{
  "num_hidden_layers": 10,
  "hidden_size": 192,
  "num_attention_heads": 9,
  "num_key_value_heads": 9,
  "head_dim": 32,
  "intermediate_size": 768,
  "vocab_size": 4096,
  "hidden_act": "gelu",
  "norm": "rmsnorm",
  "norm_place": "pre",
  "norm_eps": 1e-05,
  "positions": "rope",
  "rope_theta": 1020.0,
  "rope_fraction": 0.25,
  "qk_norm": false,
  "attn_scale": 0.177,
  "bias": "none",
  "tie_word_embeddings": false,
  "parallel_block": false,
  "extras": ["gated attention", "an embedding shortcut", "capped logits"],
  "init": "trunc",
  "init_std_qkv": 0.0456,
  "init_std_o": 0.0,
  "init_std_up": 0.0456,
  "init_std_down": 0.0,
  "optimizer": "muon_variant",
  "learning_rate": 0.00286,
  "beta1": 0.93,
  "weight_decay": 0.043,
  "lr_head": 0.00534,
  "max_grad_norm": 0.5,
  "warmup_steps": 200,
  "schedule": "cos",
  "final_lr_fraction": 0.1,
  "batch_tokens": 16384,
  "max_seq_len": 512,
  "doc_mask": true,
  "train_tokens": 132000000,
  "max_steps": 8057,
  "dataset": "wikipedia_en"
}
Each number is 500 + 25 x the weight over its row's rms, rounded and kept within 0 to 999. Layers, rows and columns count from 0. Numbers have three digits each. The size before them is the row's rms in percent of the matrix's.

# o: layer 6 attention output (transposed), 288x192, rms 0.132, rows 169-191, columns 96-191
# v: layer 6 attention value, 288x192, rms 0.158, rows 170-191, columns 96-191
# q: layer 6 attention query, 288x192, rms 0.122, rows 192-201, columns 96-191
# k: layer 6 attention key, 288x192, rms 0.121, rows 192-200, columns 96-191
o169 098:492504495532547529485503519555452532528565508517515455554505448472495529506488517499468516507520540487497499509516530500496530513475500493449509500465541471507506512469514511490511460469460474488508518500514513505512470468508485502459505542481498522502483479531491471471516543494521520491
v170 083:535480509467490492529525488521452530558498482479499492501494481496510509509493495504509509542498447515509543543543516447530530536513524509509505533496496516502458531518541491543504515487537497500492527470472476487509484453524499500505486499516501496511512471515531499514506494475447494554
o170 084:480480490537485494497484472511455468466510466536503520545513517487517515510515544534480514454513492485488486516492471459458474521487530537510469531495510500482491510508483545481489525512478458498499511464481496464511532561537531425492495504502465506539523476519503517454491522493491526467
v171 095:488539537497461507507528530520526514471510407485515547547528560520569507515502509506532449498477515481498479507496493511509503491491497519495492516503461504503470492507489476529505495471514492534531512520557450491512495497508485497512480508486514521507462522481517472477522499532469492493
o171 090:483526480513484516524524482528492511447525492462501459530472487506527529474568539472509504497501524507473479502472485479570458488516530503459510481498507504497512503507512515531484494484492506484526517484486520500554491489531512540518507487533474518506497488513499517492499478485509475471
v172 102:495524540482490501484512533473485507467502508532470503454565503477506519518519498502504499508546477478502534466525473509475545494498469569481504447484549525504505528519512517528521543509498530518514506472481533485474508478473463527497503578548501539507475541437503477482520492495472495492
o172 099:532492498520510490535494542542485452506498499552507528521475521482488510494505477509491530496485465487486513492533531546449505538507470524491486534510531491499495500486527521515498500512468476524548500498513497560471516533500495477492498525494442478468467510483526537519483500478485462541
v173 086:518489512503488499472558446495496487523435512479531506487504480501515521538535481500551509511486517472526498476484541498480450441489485543462495519553536542470478492521506486522548462480531465506504463484478479532526494492487489503554522478453526508491538514485471469482504487534488482504
o173 085:505483540496511551531463512506500492510521518518502477541480501509506514491475530495472449538548514465499511516505489541516495529555491525524499509501488509554492478508504491515533510494517495541508488476504501515518526509509526510466546493504483465480515527508512495461549486487492500487
v174 095:511484531486523496527506516480508488520470518485463484485505493498520545507473482454542446515469540483471504531443534511507519506487492491524533515501493489509518516503516493492515497474527515480523527448485500475486490473528537520504450495510520483454499516476505534490529516512482489539
o174 096:525502533466493493513528518512448469488522531472473459521498554450527511480502502494542474514479499526510507492488517451536505524495507500543505523484508563520474486496486500534511475504513489539492513501497497443487536497501494505476497521562488519502535483490535505483458498513472476536
v175 092:515513512508531466457499556549525482494557466530535485541534476539571484489479515525507502478472524503517473489570463491495520502499520458511486520496505490521551518492502476474518472505450555474506500514493465483485464479472500475529520466507495502550509512500524500468483485475509510447
o175 092:486526566495493520542493526513539497486542513498522514509476449533511508485497538491507518511520505495547460496495525520493492447526485506532518508507502476493502486539473468540475508532515516449508515482484513530486500530484535519523509480482470512455553524498527481488518466464497454512
v176 094:463531533514493477481510517517483499516525519479470508483508485503506482490470483492484491516492489522541469493508490503513475509536470490514503494501508413498501544520488477505467494520493538542538511481471491503567480476551513545494489481518546504504479514542498586518519531520525496490
o176 091:520489481503516524501454470505458496485524509497507497510491450501488474566511500507539496483516507478477514470511472515496512519489486465478574453500463494503541525525492529542500530514480523481489510504461493549485535499501517492517460491559572485527504476548491501460491494516519517458
v177 094:515502487483532469520499445523516546518472515503478512473491500536549509481536457485497525524492459479518498480516504509521482513503536482492498456502561498491525482463473498505532490515475505508514464517475483528454549470520465522489500515519518486475479527492520494529502499456503517518
o177 094:530423516474550485507525512514526522488525524508496490501475523499526476462489465500431491513506535451503553521483495495514523493471498540491492490503532513536503486513465520476491490528479533530511495517513486470509486528476492514527482517505529484487492483494481522508490480545482461473
v178 084:525504503491491501460490521513519521496515482492490518544479465448483459484446522518470505495518535481549480478412530458495490479473506536499488505548500500514492487515486512482529501499492492509501458551506447503494548507505560488509458502502500494479503490497486493522488497493494494506
o178 090:529495519473526507543517497530500496542508513519520488509485529478541503492475466493454528447538531487484486500514539506565496518499538552505530492483485505502481477519499484489525478481526496465429509499498480539519518489526509463492517509476499517497530493481520516496511439492485530463
v179 095:492456523491528526499516506517521466512513499452522470501512565495442491497484467508440542469525506487511550503502515496522482450518506515497528540504503545499501460484542501490470503487524495534519505546505507499529494484478520498535525529485460500519513521533514504507457506525511465476
o179 094:481459499552501510502466518488540485490500496511534513507509540495494506509522476502480493522491468496506480495448484507511474523479506524468496449521466491478440514502482520476506530472520495489518474528503546554501525547472511492515482472501497501574484475525496466455529534476481495503
v180 087:533499488508502463520521483511481539500508519484497523558455488499540493571483472487502486504528459525506462480471488494512469520515444492484426503499481471492494539502506479471573489475510496475504515493485479508498545531522521480465492479478514524472509522540524426509501507515483501491
o180 084:537481491498506480464526503502508508496564499473496491505508431511541523485519448477530494498518489491492506481507507514498500496515515520529487545461509480529492502450516523521471514490470530489486510489469430488484500485502491505490491511484524470506455533517459536528546499478516480498
v181 093:469461519539473502508528483445467527500497502497492462475517513521522493494494472524527510506487482500478492493494481486479520473467502512511462511520552453529491468511476477486499489539442522520463509493472522515504476509485499469477468479509482507504459430516476506519467498521504519501
o181 089:480542505495504479484498506459508516524513471489504519470500488502503487510496517495517463505563494475476522533479529484448519514511515450505503494532501468473524527504504544498474527526499500483509500542484458527483470523515540537464477522464516472459520461503544536503532475495504441484
v182 096:472560504511530476500530470510453464494446504562531505515496485484490512488534527531471560520535464498491496452516472520525521486488533498510476458523509498495477534482514526491497476521470514471500530471534507457478460494502482530510507499549507498493486469495507478521489475464524481487
o182 089:495507476499473509516461490510508485508499511510472541536461497538470491535495490456494566484495513495508515482508485505458522514483493506525519517545524471491469517524505518489488462498489491482500499472548513439503454518532499491527544518466482460504497480507458535517507473546490477486
v183 099:518516516479507542474490535515526567474475472513541486566477483493456510515533481502535519521470503530472519485499553533456510452519515539446501480499503511512464486517465509494551530489507512499476484513517497512531541496468504530515524522479467480533501494501469495504474481527454512475
o183 095:532513491508542536495495522444479526507493505464465539548490499555448535486491491479497488487490503481513533543490513510518492472529488499476462493492476508507518511508486461460527540503466497496490508513525476471530529493508458517469472496480453498515479484492467496464503506464472536488
v184 099:478488521447508510503547477486498472528484479452480503499495501509508522467471503541489485514480506522491547508471485538499497471522512512489516478519500511501481524502527489551527490480497524522471451452511505480473501477499537522492427476554511480508492554493476553497466529503520475538
o184 094:495495503519542465480474529513498490466517503467549491508495495466503513520487506524551450493459537495479461505495527486490517504499551534471509491492485540500473521491494545539516500481486464550489500506498494482535483480531484459482461521540519520554505520535513566499464484502530522484
v185 092:508482504515473521548524516492536515499499510487504499489514514544471503473548478473463490535479516474486544460489510525500485493565514504522502507504484535465542479522471482531530463474511483490507501523479505490501501532457502471502506484468488516450493510479460517478502497493482471476
o185 092:493478565511538481492485549486519505531509483449499464494466499498504512480525524454491544510481523488482469538434464505541473499541511504419467460503477513485544518455494535452491543465523533502526510526524514512495466511486464508499468520557471471493533485480516519511498492493490488543
v186 095:475470505516479504521500481521531476490532470480541521476502505479500534493447489471481467509484504528510508484496502526502476529512459501501486475485465505490532530449516504518476532537522503492481470499487511537470528507485489504489469498500491531483514528474495493388455500517510490499
o186 093:486456507475480485502545493525504525520485504471499508477504511484483512486451481527529482543493493488513489494507514478458520511559511510512506520512541497515538515484474514544477496482480522534500460479477497524516491497521499494502505483569479470511499460468498473566464453497511581508
v187 086:457469484492501539509525520511478515496535485496507511511497535526457505495504513463495505526522503476513492545492532495467497502511451468499560506504475553443511453456499513488471502568478511487465484482471500503506515501455469541528448547500507502486526502490498540481472506528516464449
o187 089:465470509507537512499548530477498541559480549503527533490534522515514475514510544507527464529460524481485494510497462483504520492454539472489516471512512499519489491489493498499544496527490478527525482516463501533484454507475496526504521435469535485527523476505485498523517432498493540499
v188 100:481494504487498484480516471483515482472455496502536500496516506478507526556461501496448488512489516500471448542483516490496501495466481506528525525528535527487523510470515497471451514550524499488507497550520524508500462477483485516514500513497516569469539471472494491452493521470524470489
o188 098:506476505485474507475477476521485523513444510559500533494492509497523508545463546499489481544455498454483458465507448479501526503478487507495525517514474475474482510507507531472497510466481489487502477485511521500473533503513465502487488522509487481474487457493548512507528483519508549500
v189 097:513515476491480459484470465502543492493501471465488520530543505485523461502529468520488520481480503466516519509514453500490517494496487540489474482498511467495468507483513476509480478470492480528491469550465486499502498534495515440473532535524495509461501482519490463548515535488492523482
o189 094:509531537494501484452494515533527471470490528506480520514553516479485490493520479495471516495502476520486476484537494479554481513518555472514521498508447502477509441518516510517475476499525481526510503513533506502515517489530526486547488541474495497483448483461485473516527511556508469453
v190 092:466491480551494488488522496475540461515481478513496460502491535452506452473503485504444531514487467482480468483514489478545522468482535522505507541470503531479511541503503532471521465482473504491544523550532519510474491487459523507494515495536496480507494488498470508474440527483479452481
o190 093:507477486528515508511492468484558509503497499513512493519470536523499507466522469517479505526489479502536534481524466532484486499510487525490550531568474496484496476493468499474446512521510499544483500550506526482517512483501501525549525484461540480516460518464521528528507511497484544526
v191 095:526475488504502509535509445491455522496496530495464497444462478493472527501557502489501485505521502503495481512502548485515464449476524540521507492505496518473526494477489530520502504491497495472520531511480506497490553514527491531490500494455473522484483514491506472500530513448473515527
o191 099:460473501468490472514509469528484484541507520523484486485496591479487474461498497492499547506519454481496507499459540494506540529454527513480439456465484521528449474499506513476483501499491549475465487470542512486471526518517512509465503515510523528446524479519483483473528514485474459496
q192 065:471446489473465477488485463506516470498495460494490506513506484489528472471516522528514472498511514506509524520496529515549467516516490484484508515494493479523500498526514517460563505474473507455519513485517544494483522477479505461477492518495469546481502492460516476538491463510478505521
k192 071:493494514459536534518505505508477481498456513556491541458477559525510554500528506482536504491508492492457530479463499497475472439514490487528520534481498509509485484485513500492480498480519505509527489470490496485477452506536527503497505504526575498525515509527517533523512521505532495487
q193 070:485490492491496454467487494478549489475501522462491506483478513518496463541522511487475481503487498485472495515481520507480481454498492503507485501542499507493456502510526492504500448507505447530512509520528500469510510460488557529501487468519503491558470503492455501476456518524483458489
k193 092:529493512502523474478504501485528479508493529523445541472528480470532509459478516547526483494539493536523475525445497534482460518509525487493497519516485527522491466503485490493552513463520486502533507503481518504510466492477509516505495513510491534495508483471520526481504475540545506513
q194 104:513537504498494505477445550483536474490524547492476473508506526507478501483490523459492472533511483485458473513462526528500490442530502502505473490501436497480527544564487487487478496482484467464520532505481514444512459474484512466462479485513543495548465509524483473485506491535511521501
k194 089:514431465525551522471498481437500454477541530469477512506512475530497505509501503526531490483517449488533449504483509520516501497488530461492531494496464499508451475504486506491521543501522460505528525465502481480490515512473533517498495476532525509536451486458504532469475515548531555482
q195 077:492530480506537477488510515492509490490508536464480502479522490485500545490469520534498489493512513516459493494453502538465517473511503463495516542536518498505508467552483542515521523485511489512489506527462535495522520480512497504467454529503474481488489507525482513450526491511533517510
k195 108:471541497488504512539508470564485517549486453484498515475471534483512475464480479481479493489488513541456543487524503499495513537495471509485484496517545514523535503515495535530472471475509526503499502511494499514498473535506473517505532542500448502486492538530542479536492475488478454518
q196 057:485493512524510479532434506476475490540514540505472501531476459480509455483493500526493481511474456453509499452526501524480518485502477490481476494495453504552532481505507476524495524523455487534519483475513469476465536452492481537478475515460517505520429500502483514535482507506528508520
k196 062:532516491468496520509475560531507527507477474552501498454520522523490513522513461499448461477496537548512482562491503474518515507468511517467546479454489507510471517462503505508482535478453500523518519502518491515477517500471494504467470482460454520531499479506512488475494510464471509452
q197 088:532523476493546494470508552476489465475534512468472480521523522531511536546447478506509498477495438446442463524486500470498498492520516486538495517481462515511505510488491510507486492478491509525501528486500496453449497516513459471463497469499555492529447505512477445489511483541493496515
k197 087:548467481522517513479497478520468487457533523464486453549529491510500529479532536496523477485493456497515494459500539503496519531479471504503483486502499477469474509532483499485468479497463488500505497488526501508524509451457538529493494530468479541510438475488529510532489504511500518484
q198 071:524511455504505482488496527534469480490533510465472497493506499497479498516468521513520449472467445487434491541484475519508495512507533452449463522509474531511493504456497520519479533483488508507513509524512531480493493540517451460463475497511471472519468502501502460479476491577517484528
k198 120:472512531480475497537490504542496546525467476518541474505486529503486470486499511483490492526494539519492538465511539511511470508486492538507493547502512495482527507514528502534457442517482528500526483479531518522498541528507500532497513509508506515508528550527522506496497511471472487488
q199 096:504459481509525477493495426518457509510508488492483521492509469467536549513492451528515530470476499527503494501493472483491555563482491467476519493514566547533489491478509504538510535494520499514484486511469499523500471520486480520515522498487463496474510487471532500482502503489505476533
k199 088:499548492463484514534498520524510491562458448546529520519484533463485512461496506489495516497471523538514537483504522492495503519511488539488470493504547472515534523510481489496473454486482542513507494497527548503496468480502469529469531563488483471488552542482500478506517506476465467477
q200 091:512492533550469511524494481494537517499537468479459511509506502495497510515509507454533501523500474480484563514557503502530534470495485481506536466514465484505488483507526495500482534500489499483500526524475513487536487489519494529521495490470509508487473519505445484503489444475500486514
k200 093:489473522474499513466476530493464479511513506490518498522473518478534465516441500519498535516488486512487494540521509489511513493534490503520504524513470481527490521509486469493501474504456510542481516535494489448467512559521506500561502540499498477527490481533500500452499517543517501523
q201 082:512443496538520491503511492528479537494534492549467454486543498480515506497471526531477509457558467515537472495479517500536501477506506505513550469486511517484469496487456478520535550482492515499476532502516500510489518513500519532551469501499466464500490489501476531505487500485513513520